python train.py --bias="none" --optimizer="muon_variant" --lr=0.0108 --warmup_steps=200 --doc_mask=true --train_tokens=101700000
Each number is 128 + 32 x the weight over its row's rms, rounded and kept within 0 to 255. Layers, rows and columns count from 0. The size above them is the row's rms in percent of the matrix's.

# layer 2 MLP down (transposed), 512x128, rms 0.0921, rows 366-418, columns 64-127
size [111 102  99  98  96  76  97  91  96  97  79  93 100  91  95 106 123  88 106  86  87 100 103 106  98 108 108 107  93  99  90 109  90 102  75 119 105 104 101  78  98  95  97  94  98 136 108  98 102  83  92  98 112]
[[162 137 133 111 154 137 136 124 167 118 109 120 144 111  95 125 150 127 182  23 132 156 125 157 166 149  78  84  98 156 126 130 164 101 188  51  92 117 131 107 108 133 144 143 160 111 122 142  84 151 121 190 137 136  24 109 109 104 144 127  94 112 122 107]
 [ 99 152 172 107 108  86 149 147 140  65 116 122 151 173 152 133 142 100  75 149  75 139 206 155 149 145 154 151 125 168 145 158 127 128 125 150 170  89 108 127 122 143 114 102 106  99  58 107 172 119  99  69 133  78 149 130 124 143 109 185  97 146 137 104]
 [124 100 161  77 102 141 115 171  95 136 151 153 115 133 108 132 125 114 160 143  99  94 107 138 137  91 165 119 145 127  57 175 101  71 136 113 140 157 107 115 160 145 149 163 124 174  75 133 114 112  46  51 172 147 153 123 171  86 143 131 151 133 142 143]
 [142 135 148 112 102  97 113 144 165 156 112 182  46 134 127 104 133 105 128 151  93  72 181  62 132 131 142  99 148 168 130 131 108 163 108 150 170 123 119 129 106 136 157 143 128 166 112 156 174  47  94 122 117 144 140 158  74 142 127 107  97 135 116 107]
 [154 127  82 130 145 182 168 160  86  88 126 149  70  94 138 107  52 114 149 148 117 117 116  92  67 187 152 153 173 140  72 144 121  70 145  81 157 136 178 134 131 199 156 130 117 203 116 131 107 116 124  92 134 141  84 168  92  72 148 117 143 160 109 161]
 [106 126 168 141 128 146 101 123 120 169 131 126 158 103 151 136 154 167 122  99 106 125  97  58 177 145 108  80  77 125 139 100  69 175 185  88  65 172 157 131 135  75  89 101 107  38  95 118 140 162 167 133 166  99 152 119 103 121  92 105  72 146 115 177]
 [ 81  94 151 181 144 100  59 103  74 124 176 128 162 142 130 118 113  77 142 180  51 148 188  93 103 127 119 192 117  89 152 184 151 124 114  88 175  97  99 112 144 172  85 121 124 172 140 121 121 120 109 126 158 185 152  94  86 140 163 167 141 107  56 140]
 [162 140 153 123 142 156 110 133  87  94 138 126 164 163 109 112 121 105 194 163 164 157 128 128  47 142 119 184 121  99 134  94 107 100 140 140 169 111 124 177  90 195 144  88 160 160 126  94 114 121  89 108 139 109 154 148  74 128 124 109  82 138 134 134]
 [108 161 134 139 161  84  91 108 147  70 140 101 190 102 101 119 167  75 144 129  90 156  49 133 175 146 122 166 120  95 115 150 123 135 191 142 126 104 105 163 132 113 124 165 200 155 149 151 172 125 101 110 139 143 101 153 140 142 117  84 101 164 173  90]
 [138 112 139 121 104 117 130 156  99 149 143 102  73 145 133 133 164 117 182 188 161 173  75 121  90  92 120  87 135 131 102 128 145  81 128 133 120 174 114 146 171 166 151 200 183 148 145 130 159 107 127  74 146 138 112 164 142 180 101  76 165 153 148 119]
 [117 130 136 163 128 163 155  96  99 163 134 136 130 114 125 125  62 114 146 197 186 156 140  48 122 127 113 129 164 106 112 128 142 145 203 113 151  64 113 107  80 132 229 115 191 134  94 114 115 170 130 120 161 114 120 118 175 171 137 143 129 101 119  78]
 [131 163 157 110  91 158 133 143 115 150 122 113 152 128 132 144 168 109 144 168 168 164 111 145 162  98  88 118 125 106 136 111  53  55 154 166 141  30 115 175 153 140  63  92 145  91  77 170 108 165 107 100 116 170  96 181 121 132 112 103 211 150 114 139]
 [133 155 214  99  71  80 149 148 103  96  35 113 172 131 166 186 109 109  80  88 134 102 161 138 121 171  95 129 102  89 129 117  81 144 114 100 138 122 165 148 184 151  70  85 180 100  91 107 140 115 140 150 109 136 135 154  88 125  92  95 147 133 105 138]
 [ 85 141 122 172  88 124  94 200 110 109 137 150 110 198 129 168  93 117 140 101  75  96 130 116 130 206 162 176  85 133 123 188 168 134 122 158 182 110 101 160 116  73 112 179 172 110  98 130 132  80 107 126 149 100 121 150  95 120 160 118 129 104 146 139]
 [170 213 125 143 144  78 166 137 147  97 156 157 144 157  85 180 137 152  39 124  76 182 148 180  92 145 183 148  85 118 158  80  98 181 122 107 140 166 170  60 135 130  89 108 100  91 134  83 124 144 139 146 133 171  86 157 139  96 132 148 144 138 150 141]
 [158 105 101  92  69 123 107 182 141 145 111 131 114 157 108 132  98 160 154 130 150 110 100  98 148 161  84 150 189 155  99 150 147 149 110 128  96 191 140 127 128 151  99  83  45 133 133 117 120 111 172 129 131 101 150  77 164 132 129 171 133 108 174 164]
 [123 157 113 102 128  90 107 125 150 139  93 117 141 142 138  91 125 154 166 119 137 131 177  60 100 170 122 127  97 159  31 141 161  62  83 161  64 156 103 125 107 102 162 119 191 158 160 147 101 133 128 153 240 123 117 124  77 146  71 159 151 128 117 124]
 [101 152 121 128 134 203  88 123 139  88 160 179 164 112 128  70 124 100 145  84 133 132  81 101 139 124 134 122  97  81 149 150  99 113 131 109  90 133  98 114 161 128 171 171 195 108  89 104 150 135 155 154 102 164 102  89 138 180 143 108  98 162 112 152]
 [156 122 148 153 133 180 114 150 112 108 185 136 124 175 107 119 136  69 112 100 112 121  88  86 163 130 116 147 131 111 135 124 245 110 168 145 120 190 165 119 170 121 135  99  91 145  72 158 149 139  96 101 187  80 147  48 111 132 136 143 137 109  94 101]
 [115  91 117 154 119  86 144 134 130  91 123 111 104 143 127 137  75 145 101 177 133 122 168 158  99 123 126 135  98 112 137 150 112 139 113 192 140 126 121 192 160 177 199 174 132  89  54 127 147 114  32 100 173 114  60 152 138 145 133 119 152 174  72 185]
 [ 95 153 120  59 184  89 109 109 188 124 140 163 153 132 111 120 162  87 153 131 115 103  67 146 149 102 145 130  87 176 178 122 104 133 133 132 177 115 122 118 210  80 133 135 139 142 105 147 161  87 150 142  62 142  94 114 164 156  80 118  91 160 138  46]
 [183 141 101 126 164 129 148 153  92 186  99 157  70  87 156 178 164 123  78 111 140  97 113 137 130 151 190 100  88  97 151 122 170 148 101 147 126 132 120 120 134 159  86 148 131 134 167  86 128  98 151  90 146 117  41 155  85 145 115 114 188  98 150  81]
 [142 142 133 110  84  99 124 134 146 112 122 170  94 105 109 136 135 124 102 132 184 102 114 196 209 127  96 109 107 142 146 155 116 113 114 201 105 143 148  76 120  73 119 112 115 154 154 138 162 190 154 163 103 169 133 179 143 126  51 173 117 136 147  23]
 [156 124 111 131 202 128 154 129 135  92 109 159 173  43 114 163  39 157 174 116  95 110 158 122 143 160 125 150 170  94 141  94 110 178  95 102  62 133 132 133 144 125 102  98  62 146 184 136 171 124 148  92 148 100 111  77 129 141 186 170 135 162 141 104]
 [181 109 138 103 150 135 114 164 119  95 162 111  89 195 123 140 119 119 106 171 132  73 127 141 154  84  89 122 178  95 126 144 144  87 139  95  83 115 152 137 162 147 161 169 163 186 161 135 202 159 101 128  87 159  64 140 107  93  93 144 169 114 165 182]
 [121 134 153 128 131 156 163 114 105 126 129  99 137 109  67 152 125 150  90 108 176 132  98 123 165 122 125  98  65 143 185 134 147 160 216 134  97  80  87 126  77 140  64 125 118 115  92 130  66 137 142  93  41 130 186 105 107 129 154 177  63  94 135 154]
 [115 182 146 147 123  94 173  79 161 108 148 132 177 123 142 181 139 126  58  97  83 162 118 104 134 134 137 119  97 126 137 126 100 120  79 119 152 165 158 115 123 138 157 152 140 175 151 144 146 137 165 111 137 140 106 203 148 114 134 186 186 183  94 132]
 [146 149 110 134 165  93 131 137 137 138 105 194 181 127  97 128 138 166 153 124  57 140 177 102 128  93 137 154 115 153 126 144 152 127 125 103  65  70 124 170 101 114 144 118  77 157 163 137 139 103  70 161 143 100 147 102 151 115 226 130 121 199 162 159]
 [ 88 195 193  82 157 110  90  99 101 129 117  95 155 200 116 121 157  96 155 145 127 133 112 170 147 150  90 108 163 141 120 133 158 170 173 175 146 132 112 140 177 209 107 134 155 107 124 163 152 123 126 117 151 127  80  81 117 136 104 149 146 116 202 105]
 [136  99 162 145 118 111  93 132 156 148 121 127 169 157  89 118 105 152 118 149 131 175 126  72 132 128 164 131  76 140 193 132 110 134 135  86  75 105  99 169 117 138 141 127 168  98 130 134 105  91 115 120 121  93 174 148 187 115 147 152  86 124 200 142]
 [125  91 107 123 187 174 109 113 121 102 159 119 182 135 131 199 127  97 115 137  79 124 121 115  85 112  98 122  96 117  62 132 143  89 135 170 179 159 111 166  83 104 191 141 171 125 185 124 188 116  97 109  57 201 141 143 180 103 161  80 101 117 117  88]
 [184 197 115 145  80 135 106 135 149 146 152 103  78 126  65 126 133 119 142 107 183 136 165 111 124 158 119  97 134 178 170  92  46 131 146 139 139 110 130  67 155  46 122 172 161 170 127  64 192 135 122 121 157 140 130  77  68 122 127 162  92 104 146 154]
 [158 119  80 143 142 142 155 157 158 132 121 120  44 181  88 125 153  86 138  92 148 137 124 153 130 128 177  97  50  96 136 128 205 143 142 128 171  81 144 136 144 124 127 114 165 209 143  98 124 144 149 107  87 152 122  86 137 120 138 101 165  69 119  91]
 [105 107 122 104 101 108 114 101  78  83 116 171  99  87 117  80 186 103 155 159 167 175 109 161  68 147 130 118 119 161 119 148 149  87 127 114  88 136 126 138 119 172 120 184 126 145  94 117 110 158 130  65 104 103 135 132 130 143 147  95 164 120 138 112]
 [108 185 171 141 160 129 156 179  94 113 143  72 125 191 145 185 210 132 141 161 137 143  98 183 124 141 151 186  93  90 127 126 129 150 137 173 134 134 101  97  97  75 142 114  66 106  32  81 148 114 115 139 120 117 164 139 138  75 143 116 149 136 126 133]
 [140  95 130 129 174 218 127  94 167 131 126 107 101 154  76 146  92  80 119  82 193 113 153 144 102 102 166 133 123 130 150 105 154 101 104 151  95 112 179 132 131 130 124 145 102 124  87 127 173 132 121 178 175 139  90 121 151 118 137 121 209 110  85  98]
 [108 127 159 122 123 188 125 174  98 167 130 150  64  64 144 101  48 118 185 103 146 130 128 142 141 135 179 177 187 163 130 139 123 117 188 111 147  78 157 138 148 182 156 144 122 136 133 142 105 126 129 159 140  96 138 127 119 105 107 150 186 109 130  64]
 [177  88 174 116  84 154  73  98 181 150 121 153 152 117 178 119 126 115 136 105  78 122  94 129 116 130 137 146  77 164 115 121  92  97 127  26 129 126  65 161  88 140 118 105 163 145 189 151  77 136 137  98 141 184 153 107 115 102 106 177 192 143 165 204]
 [150 143 116 119  95 119 121 124 176 141 110 134 160 176 121  42 119 134 113 104 135 167 118 129 138 189 135 104 129  89  86 128  81  96 161 151 100 147 103 132 185 135 163 162 199 102 148 152  93  72 141  92  98 110  88 133 128 107 156 119  98 196 125 122]
 [128 131 113 102  96 143  53 125  95 161 113 129 132 100 117 110 114 147 139 102 169  76 134  94 185 123 142 117  93 112 145 110 149 113 139 146 104 165 150 148 130 173 105 114 157 188 119 117 144 117 175 109 135 169 112 109 162  97  68  97 126 119 147 161]
 [120  93 159  44 197 124 174 114 125 125 120 120  95 126 139 122  99  83 106 172 111  76 115  94  99 126 164 131 134 136 144 148 151 127  66 138 135 147 140 114 138 114 101 209 149 173 167 114 133  77  88  97 129 132 104 195 140 127 108  96 150 121 167 145]
 [138 113 146 109 124  88 134 135  74  95 118 124 162  90 113 136  76 101 155  91 143 133 113 151  93 142  84 123 154 101 138  94 144 136  72 148 109 160 164  91 137 188 137 163  74 142 120 156  68 136  87  69 176 148 159 114 168 136 121 150 212 174  11 137]
 [ 97 171 153 137 146 133 130 103 117 166 149 146 196 148  89 130 140 155 142 118 142 189 121  87  24 177 116 143 160 154 136 122 106 152 158  88 163 112 135 109 165 124 164 156 129 117  98 184 122 186  97  98 145 155 163 121 143 115 121 147 117 171  72 127]
 [111 126 113 126 119 164 147  64 175 106 119 154  67  65 174  55 136 219 137  95 127 183 121 116 101 108 170  98 137 177 153 103  87 140 145 121  87 147 139 129 100 103 156  85 127 144 110 181 107 104  83 104 107 134 175  84 116 165 140 133 156 118 184 113]
 [ 49 128 116 106 119 160 125 165  98 135 176 178 125 128  82 166 122 155 118 116 125 156 142 123 120  56  31  99 110 207 151 154 120 161  96 139 113 120 148 127 113 151 167 119  88  95 101 165 146 117  84  88 106 158 122 168  93 129 187 104  84 181 153 122]
 [152 162 150 132 111 152 115 104 183 118 153  82 131 118 140 202  79 163 123 112 156 148 136 140 117  39 129 101  84 223 129 155 182 158 149 137 127  95 154 148 113 114 125 132 100 158 144 170 117 101 142 124 154 146 143  92 196 135  92  95  95 114 179 106]
 [155  58 114 191 100 131  90 171  79 108 157 139 178 157 123 180 130 104 115 172 134  94 137  89 153 150 120 130  93 133  53 168  87 138  77  46 101 171 163 135 110 130 134 185 131 156 113 101 105 212 126 179 106 112 148 123 176 143 120 167 126 193 144  98]
 [172 123  88 172  69  75 154 168 196 105 117 120 100 100 106 152 137 127 137 135 139 185  87 183 150 134 135 145 143  76 117 180 175 160 125 123 144 134  85 143 175  94 137  71 158 131  93 199 128  87  69 102 136 137 132 179 144 139 171  81 155 127  74 137]
 [127 129 163 101 152 151 111  61 138 106 167 154  72  94 106 106 100 142 171 146  98 105 152 108  95 156  73  56 109 148 162 111  41 136 132 124 154 119 165  86 136 152 121 182 179  79 177 113 161  80 114 131 146 147 101 144 132 143 202 108 111  94 110  95]
 [204  83 125 123 150 151 102 111 123 191 155  74 175  68 103 150 107 112 190 118  80 120 112 126 127  60  91 130 182 164 113 187 165  74 127 171 137  98 101 139  78 124 187 119 122 137 136 130 106  85 122 178 167 136 116 146 144 117 106 133 173  81 109 110]
 [126 105 147 112 185 116  99 154 153 115 114  47 118 110 134  79 162 118 112 115 132 161 154  85  95  80 122 124  88 126 146 144 126 122  94 144 130 114  95  97 109 186 171 151 133 120 158 138 101  97 127 154  89 118 124 129 112 115 192 141  99 153 121 122]
 [143 155 141 134 211 143  15 166 117 165 147 139 129  97 105 139 174 112 145  99 156 175 105 119 151 118 116 107 152  88 162 121 129 136 134 151 171  91 109 114  83  84 191 160 108  63  77 128  81 121 137 114 104 136 120 154 138 136 124 110 129 126 188 131]
 [103  66 135 110 114 145 112  87 128  78 127 163  98  70  98 154 128 103 182  37 131 124  84 158 117 188 168 129 118  88 101 138 153  93 128  90 159  80  93 168 141  83 134 158 173 156 122 157 149  99 147 133 137 159 133 155 110 119  72 111 160 127 143 119]]
# layer 2 MLP up, 512x128, rms 0.193, rows 367-418, columns 64-127
size [103  95  95 102  78  98  89 100  96  93  87 101  94  97 101 117 102  95  92  87 101 109 113 102  93 106  95  90  89  94  99  95  94  81 106 106  97  94  89  99  94  97  94 103 128 107  99  96  85  98  94 106]
[[159 139 125 120 133 149  55 145 153 178 118 131 111 113 136 196 111 157 167 119 108 108 139 175 129 112 160  76 185 182 119 113 148 164 103  83 136 107 174 160 114 147 158  70 172  92 140 133 159  96 179 153 130  89 155  81 166 102 145 116 104 114 148 148]
 [127  94  91 113 145  62  79 119 134 125 105  76 126 155 144 128 139  99 130  84 101 128 114 138  85 154 108 120 128  51 205  79 137 172 141  96 115  96 134  95 101 102 120 130 121 173 191 138 120 136 165 152 130  76 129 155 141 137  90 174 104 127 133 146]
 [164  86 145 149 128 100 107  83 130 138 157 160 132 123 130  95 154 137 133 117  86  92 161 114 116 144 115  91 106  89 122 124 121 120  96 162  73  89 157 163 146 139 202  74  71 124 147  74 154 141 147 159 124 116 113 150 165 134 105 205 161 151  87 157]
 [144 173 209 112 127  98 130 115  94 139 164 137 158 177 136 152 188 146 156 162 144  98 175 145  98 123  84  85 151 135  76 107  85 156  43 111 109 169 125 111 115 122 129 152 181 102 161 172 106 121 137 161  98  99 182 100 139 134 149 112  93 104 154 207]
 [155 118 171 122 174 146 121 115 132 139 115 158 136 112 180 134 110 169 201 143 104  72 124  87 124 171 115 116  82 156 106 173 121 175 143 128 127 102 142  60 210 131 160 120 109 169 125  89 124 113 111  81 123 182 187 133 125  95 145 146 146 106 166  44]
 [117 121 161 126 160 126 114 130  99 122 178  96 144 127 135 131 170  27 116 111  42 159 178 196 142 116 137 192 155 147  92 179 141 113  96 135 129 130  85  84 148 146  75 170 160 121 128 167 131 131 138 142 118  97 150 169 113 107 111 166 194 129 113 126]
 [147 150  91 130  87 192 146 116  77 162 122 150 162 150 126 119 136 101 124 104 191 132 146 132  85 119 153 140 117 178 180  55 113 145 172 136  96 116 155 154  94 146  71 121 161 131 172 104  92 102  89 101 102  62 125 114 124 129 143 140  89 149 138  78]
 [107 207 171 174 155 126 156 162  87 151 123  76  84 116  85 146 141  94 138 193  89 143 105 109 130 116 145 144 140  55 120 115 161 168 138 160 138  96 106 145 109  89 122 126 126 105 146  79 103 176 179  94 123 105 103 157 200 151 140 158 129  82  80 176]
 [122 141  90 160 144 149 150 160 116 138 102 157 115 101 107 129  87 160 126 117 174 135 144 122 130 131 110 148 121 154 149 169  80 129 124 121 212 159 141  99  92  73 149 128 142 140 137  89 123 130 113 147 179  95  91 142 139 101 146 120 132  82  96  70]
 [143 156 214 159 150 149 100  96 159  66 103  80 202 164 150 126 194  90 122  64 130 155 134 194 152  83 146 147 110 159 135 137  43 160 101 144  76 112 135  78 121 125  78  94  75 105 116 154 145 160 187  99 103 112 136 124 103  96 122 107  97  89 135 147]
 [ 89 121  94 126 118 135  91 209 141 153 113  86  98  74 130 115 110 104 170  48  92 169 142 107  84 162 143 168 137 149 113 139  94 132 157 174 121 124 128 162 189  83 159 145 134 104 179 139  78 166  97 105 152  89 117 163 190 137 161 140  97 145  91 131]
 [111 106 130  97  77 200 141 125 103 152 114 144 123 115 135 190 102 119 126 123 131  95 184 114 124 138 176 155 124  77 110  84 164 135 112 140  92  50 147 169 132 143 149 126 131  79  97 156  79 141  51 111 102  72 145 111 194 113 188 122 165 111 138 119]
 [ 82  96  91 133  68 136  79 141 141 113 146 182 149 197 132 113 153 111 173 111 128 163 174 133 118 132 112 124 101 156 131 126 146 129 184 105 148  97 141 125 173 117  90 170  99   0  67 114 129 128 162 115  96 111  85 160  95 136 117 160 152 109 112 144]
 [186 101 157 140 158 183 119 132 154 128 128 120 147 170 112 191  89 168 116  89  76 147 133 140 131 113 108  98 110 112  95  77 131 151 132  90 135 192 154  93 132 171 130 167  98 103 163 160  96 146 113 112 123 161 108 109 161  79 127 124 174 100 129 176]
 [ 78 166 139  76 143  87 121 133 128 142  94 121 155 149  93 160 128 104 191  90 163 110 105 164 168 149  46 142 123 127  98 133 126 164 139 132 131 109 152  89 118 168 138 130 142 121 167 157 134 129 160 191 100 140 115 172 135 101  99 141 178 104 133 127]
 [138 101  78 124 123 121 115  77 113 132 123 152 116 154 107 105 195 132 133 111 138 148 221  92 138 163 153 136  67 106  75 117 140  73  92 167 121 173 129 105 149 105 155 103  97 126 136 146 137 130 121 143 193  83 136 153 101 139 155  96 152 118 163 143]
 [100 122  67 125 135 114 152 193 105 180 136 147  53 159 103 158 184 149  97 114 107  98 116 136 135 140 105 180 128  73 144 126  90 175  86  91 112 101  72 171  98 149 123 182  62 154  89 153 124 170  97 156 147 135 173 103 158 101 139 134 119 107  86 115]
 [115 141 166 149 157 165 162 136 131 107 152 165  92 153 163 124 144 110  89  90 120 140 123  98 156 154 118 157  77 192 137 174 154 163 139 118 113 146 128  94 151 116 125 134 136 167 121 167  99 104 140 176 135 112 153  88 134 123 106  76 125 123  96  86]
 [145 149 134 138 162  59 102 127 116  85 145 168 140 111  95 107 128 170 146 137 163 135 148 125 108 145 118 152  88  91 181  84 160 132 110 154 174 164 129  98 143  86 168 206 128 137 157 133 152  91 170 131 111 130  86 129 119 186 121  41 131 134 124 139]
 [185 158  74 143  81  90 154 100 141 164  93 116 130  93 206 121 130 155 157 166 115  89 167 112 108 107 143 141 106 102 165 161 141 133  99 123 154  97 140 136 117  91 113 126  92 127 190 151 103  85 132 186 171 188 118 166 139  97 149 107 137 160  83 100]
 [179 127 145 144  92 124 132 165  76 150 196 134 171 150 129 150 149 136 111 149  95 184 145  98 200 103 150  85 116 123 120 146 147 157 167 168  33 120 165 123 110 130 144 159  98 187 140 142  96 131 153 101 141  80 163 121 153 109 121 150  93 131 158  93]
 [173 130 144 133 132 120 131 121 113 134 115 152  97 150 129 166 128 121  91 148 129 128 165 172 221 126 126 103  88 166 122 108  94  98 159 180 159 155  95 114 119 110  51 142 183 167  87 104 107 158  91 109 111  44 176 154 170 132 159 127 124 143 103 154]
 [144 137 146 149  87 185 117 148 104 148  89 148 159 135 110 173 173 180 170 126 158 101 105 102 176  53 106 113 177 140  96 156 147  93 149 184 146 174 140  69 117 119 118 141 109 111 119 107 100 133  76 140 184 149 166 153 109  84 109 107  88  95 161  52]
 [156 172 118 157 107  97 135 103 136 143 152  90 142 210 130 144 176 147 185 156 113 115  93 117 107 106 138 123 176 105 110  56 116 175 112 179 125 142 161 116 136 165 125 141  90 124 153 121  89 157 156 182 104 126  99 126 121 133 124 135  37 128 163 126]
 [119 135 158 157 171 145  68 124 124 139 111  90 157 126 139  92 159 141 188 109 102 157  64  86 126 145 155 116 116 109 176 147 117 181  67 144 105  96 145 150  72 120 106 116 126  84 158 148 105 134 110 162 160 113  67 152  83 131 129 145 130  91 159 158]
 [121 111 136 174 119 164 154 136 109 113 112  97 123  92 164 104 158  79 140  81  88 152  90  82 195 164 114 155 157 170 107 119 151 208 106 157 129 120 140 118 115 100 115 109 103 136 148 150 150  96 117 130 132 145 134 117 149 115 154 165 146 120  82 162]
 [144  79 177 151  57 126 157 120 124  85 111 117 165 159  91 125 131 127 217  91 153 146  97  87 135 141 117 137 118 120 115 148 138 111  65  89  92 146 153 111 179 141 168 120  86 154 145 185 162 119 133 114 156  87 115 128  62  84  97 221 147 123 132 115]
 [107 132 131 105 159 129 101  84  79  92  97 125 130 126 122 149 200 107  88  86 109  68 169 149 150 121 107  93 173  89 159 122 148 173 181 160 106 121 114 156 116 129 103 114  68 119 138 176 110 151  72 180 140 164 142 141 180 157  81 160 122 105 130 130]
 [ 95 108  78 155 113 116  84 161 113 122 103  96 135 119  60 145 193 114 116 120 142 129 159 142 158 130 125  98 120 132 119 145 172  94 112 131 126 135 121 170 151 167  76 168  99  78 105 120  85 134 158  97 142  97 214 197 156  84 124 154  72 148 175 170]
 [110 132 123  72 116  63 127 150 118 127 124 130 127 105  99 140 129 158 144 148  98 104 161 109 118 207  92 141  98 133 189  93 118 107 105 110  92 167  96 121 154 153 139 127 123 146 160 111 140 137 113 138 111 162 219 113 188 143 109 129  95 129 163  86]
 [136 204 135 199 103 129 114 100  70  80 143 112 146 149  97 145 173 110  70  98 128 161 134  91 127 153 122 158 112 143 112 119  21 165 158  91 145 151 163 132 170 119 163 122  88 119 103  86 126 167 197 135  77 151 127 183 149 144 136 172  93 132  93 133]
 [150  91 144 186 130 148 107 117 140 169 148 108 104 136 116 118 137  95 118 132  84 159 126  97  87 169 150 152 147 209 132  74 126 181 125 101  59 171 172 118  81  86 137 106 149 112 194 156  95 142 139 119 141 156  89 127 164 155 103  66 120 124 102  83]
 [165  53 127 148 128 174 210  81 122 120 116 140 169 123 127 107 142 169 125 123 141 151 128 163 108 154 133 110 169 135 123 114 147 151 107 108 116  92 226 120  89  97 123 152  95 141 133 113 123 143  96 156 105 142  58  94  97 163 193 126 176 142 152 129]
 [122 145 148  62 132 114 179 139 159 156  81 109  98 143  88 123 135 122 111 124 170 151 141 119  46 211 113 149  87 114 170 105 155  98 200 151 129 162 194 102 112 121 127 150 160 104 105  84 152 108 125  95 113  94 104 142  99 147 103 230  98  99 110 183]
 [120 130 145 122 187 157 174 134 180 121 130 171 135 123 101 131  98 136 129  90 154 116 161 181 126 138 184 101 143 138 117  94 119 111 137 153  96  90  92 114  56 136 100 202 167 132 138 123 119 135 175 127 162 148 125 115 148 131 176  90 209  91 112 142]
 [155 167 161 165  72 159 153 121 156 111 145 129 200 114 103 101 180 113 152 132 132 103 160 129 142 126 191 119 138  89 115  95  64 130 120 140 127  98 160 111 118 178  88 147 157  71  69 102 115 129 164 115 125 113 174 122 176 152 135  91  72  83  85 149]
 [160 102  99 120 136 112 112 111 127 138 183 154  71  93 151 107 157 140 157 111  85 107 123  70  94 119  86 124 126 147 120 117 177 144 120 123 115  83  67 138  53 149 137 166 138 101 179 115 169 111 153 161 122 157  89 162 155 169 170 144 142 107 121 155]
 [113  65 131 113  96 179  95 137 156  58 104  89 155 108 106 110 125 109 158 119 151  93  87 157 137 104 115  84 140 197 160  96 181 100  96 113 146 130 152  82 122  74 120 167 112 144 150 157 166 157 125 164  85 187  92 136 123 138 179 138 103 135 176  76]
 [132  98 102 135 106  36 221 160 163 129 138  78 100 143 169 128  95 111 158 120  86  65 124 143  97 182 124 107 136 103 119 106  30 121 159  93 162 137 152 104 187 160 167 112 119 181 126 137 102 156 146 145 115 111 175 132 128 133 131 195 123 124 107 105]
 [169 148  99 121  96  71 161 114  65 160 112 104 121 155 102 158 191  76 215 136 158 145  72  69 123 136 139 171 116 128 103  61 148 123 129 170 140 129 113 118  98 121 150  98 130 163 108 139 179 187 103 113 140  70 147 161 196 103 135 104 147 105 121  87]
 [117  96 169 133 109  94  78 142  87 117 127 105 116 182 152 143 160  95 122  79 106 114 127 135 178 144 100 101 100 147 174 138 185 121 144 110 127 141 146 106 143 130 118 101 107 131 219 168  98  85 119 183 102  89 108 122 112 117 140 104 129 123 124 171]
 [146  67 107 122 141 103 128  68 173 119 130 138 106 132 156 118  99 113 167 160 140 134 173 133  82 144 131  65 145  67 144 104 165 135 125 154 169  58 186 107 194 169 135 168 118  76 138 119  46 157 146 145 139  51 103 136 138 104 115 107 136 145 100 164]
 [107 158 153  85  80 132  94 152  99 121 141 111 130 129 145  57 134 173 110 151 138 174 153 143 104 125 189 125  98 133 119 148 162 135  96 170 103  86 152 114 175 134 107 103 173 150 162 186  70 175 132  97 117 114 160 144  82 176 134 100 113 102 115 102]
 [106 122 130 155 117 147  97  98 165 128 174  58 160 108  88 156 132 156 114  69 165  98 147 141 110 162 101 132 146 120 157 130 108  93  90 117 134 130 157 134 117  95 113 178 130  69 156 132 107  65 117  86 125 150 141  95 107 134 151 123 143 125 100 157]
 [110 142 169 121 139 227  89 120 157 124  91  96  82  65  97 143 158 120 169 131 105 137 144 177 158 140 185 106 140 203 119 143 180 167 118 120 102  63 146 135 149 159 129 133 107 189 127 132 104 144 136 112 118 115 206 112 150 177 124  74 122 135 139 129]
 [130 160 143  82 108 158 172 136  97 138 113 135  76 127 159 161 161 139 145 115  95  83 112  99 113  98  91 130 131 143 146 183 120 125  90  99  68 173 117 124  91 113 102 135 112 116  98 151 169 124 182 158 182 131 141 183 184 158  99 120 127  66 114 133]
 [115 114 192 148 101  59 165 160 120  95 115  88 139  95 118 140 116  62 160  98 120 117 130  55 141 135 123 139 101 115  97  87 117 125 172 160 166 114 120 198  91 134  99  97 133  99 159 112 194 125 206 133 146 123  77 169 122  40 147 126 143 135 143 112]
 [161  96  68 180 105 118 198 128 152 119 196  84 100  97  96 128 121 144 131  86 102 168 165  83 119 122 141 101 165 110 121 146 138 119 173 113 148 161 181 128 138 118  95 111 114 121 128  66 123 136 171 168 112 156 114  74 130  88 122 165 101 138 102 113]
 [125 158  93  99 136 125 113 122 173 157 102 202 121 140  84 140 157 188  91 153 123 130 184 127  64 148 171 104  31 131 129  83 140 142  79  98 136 180 107 126 142  84 130 133 101 120  95 113 140 177 151 103 143  96 119 163 169  97 137 146  77 176 150  96]
 [116 122 167 135 116 111 158 163 215 129 113 107 146 106 115  92 155 136 126 115 117 120 121 124 174 130 107 147  90 130 191 147  87 127 108 132 207 121 147  32 135 198 136 174  86 173 141 125 139 109 106 206 114  98 112 142 141 128 117 172 110 114 184 132]
 [104  88 100 136  88  96 143  88  91 182 181 113 137  79 118 114 110 122  88  72 110 136 120 182 148 114 106 132 120 100 155  91 104  77  95 110 101 221 120 167 177 124  96  87 106 167 133 130 120 170 175 193 130 152 122 108 124 108 101 126  98  83 232 156]
 [ 82  98 129 148 127 181 138  69 175  81 127 181 119  62  87 132 177  85 147  66 116 128 120  85 161 177 181 186 143  94  72 140 104 182 112 149 124  75 152 137 100 127 125  64  90  55 149 151  77 142 133 133 174 153 140 134 115 130 113  86 108 139  83 138]]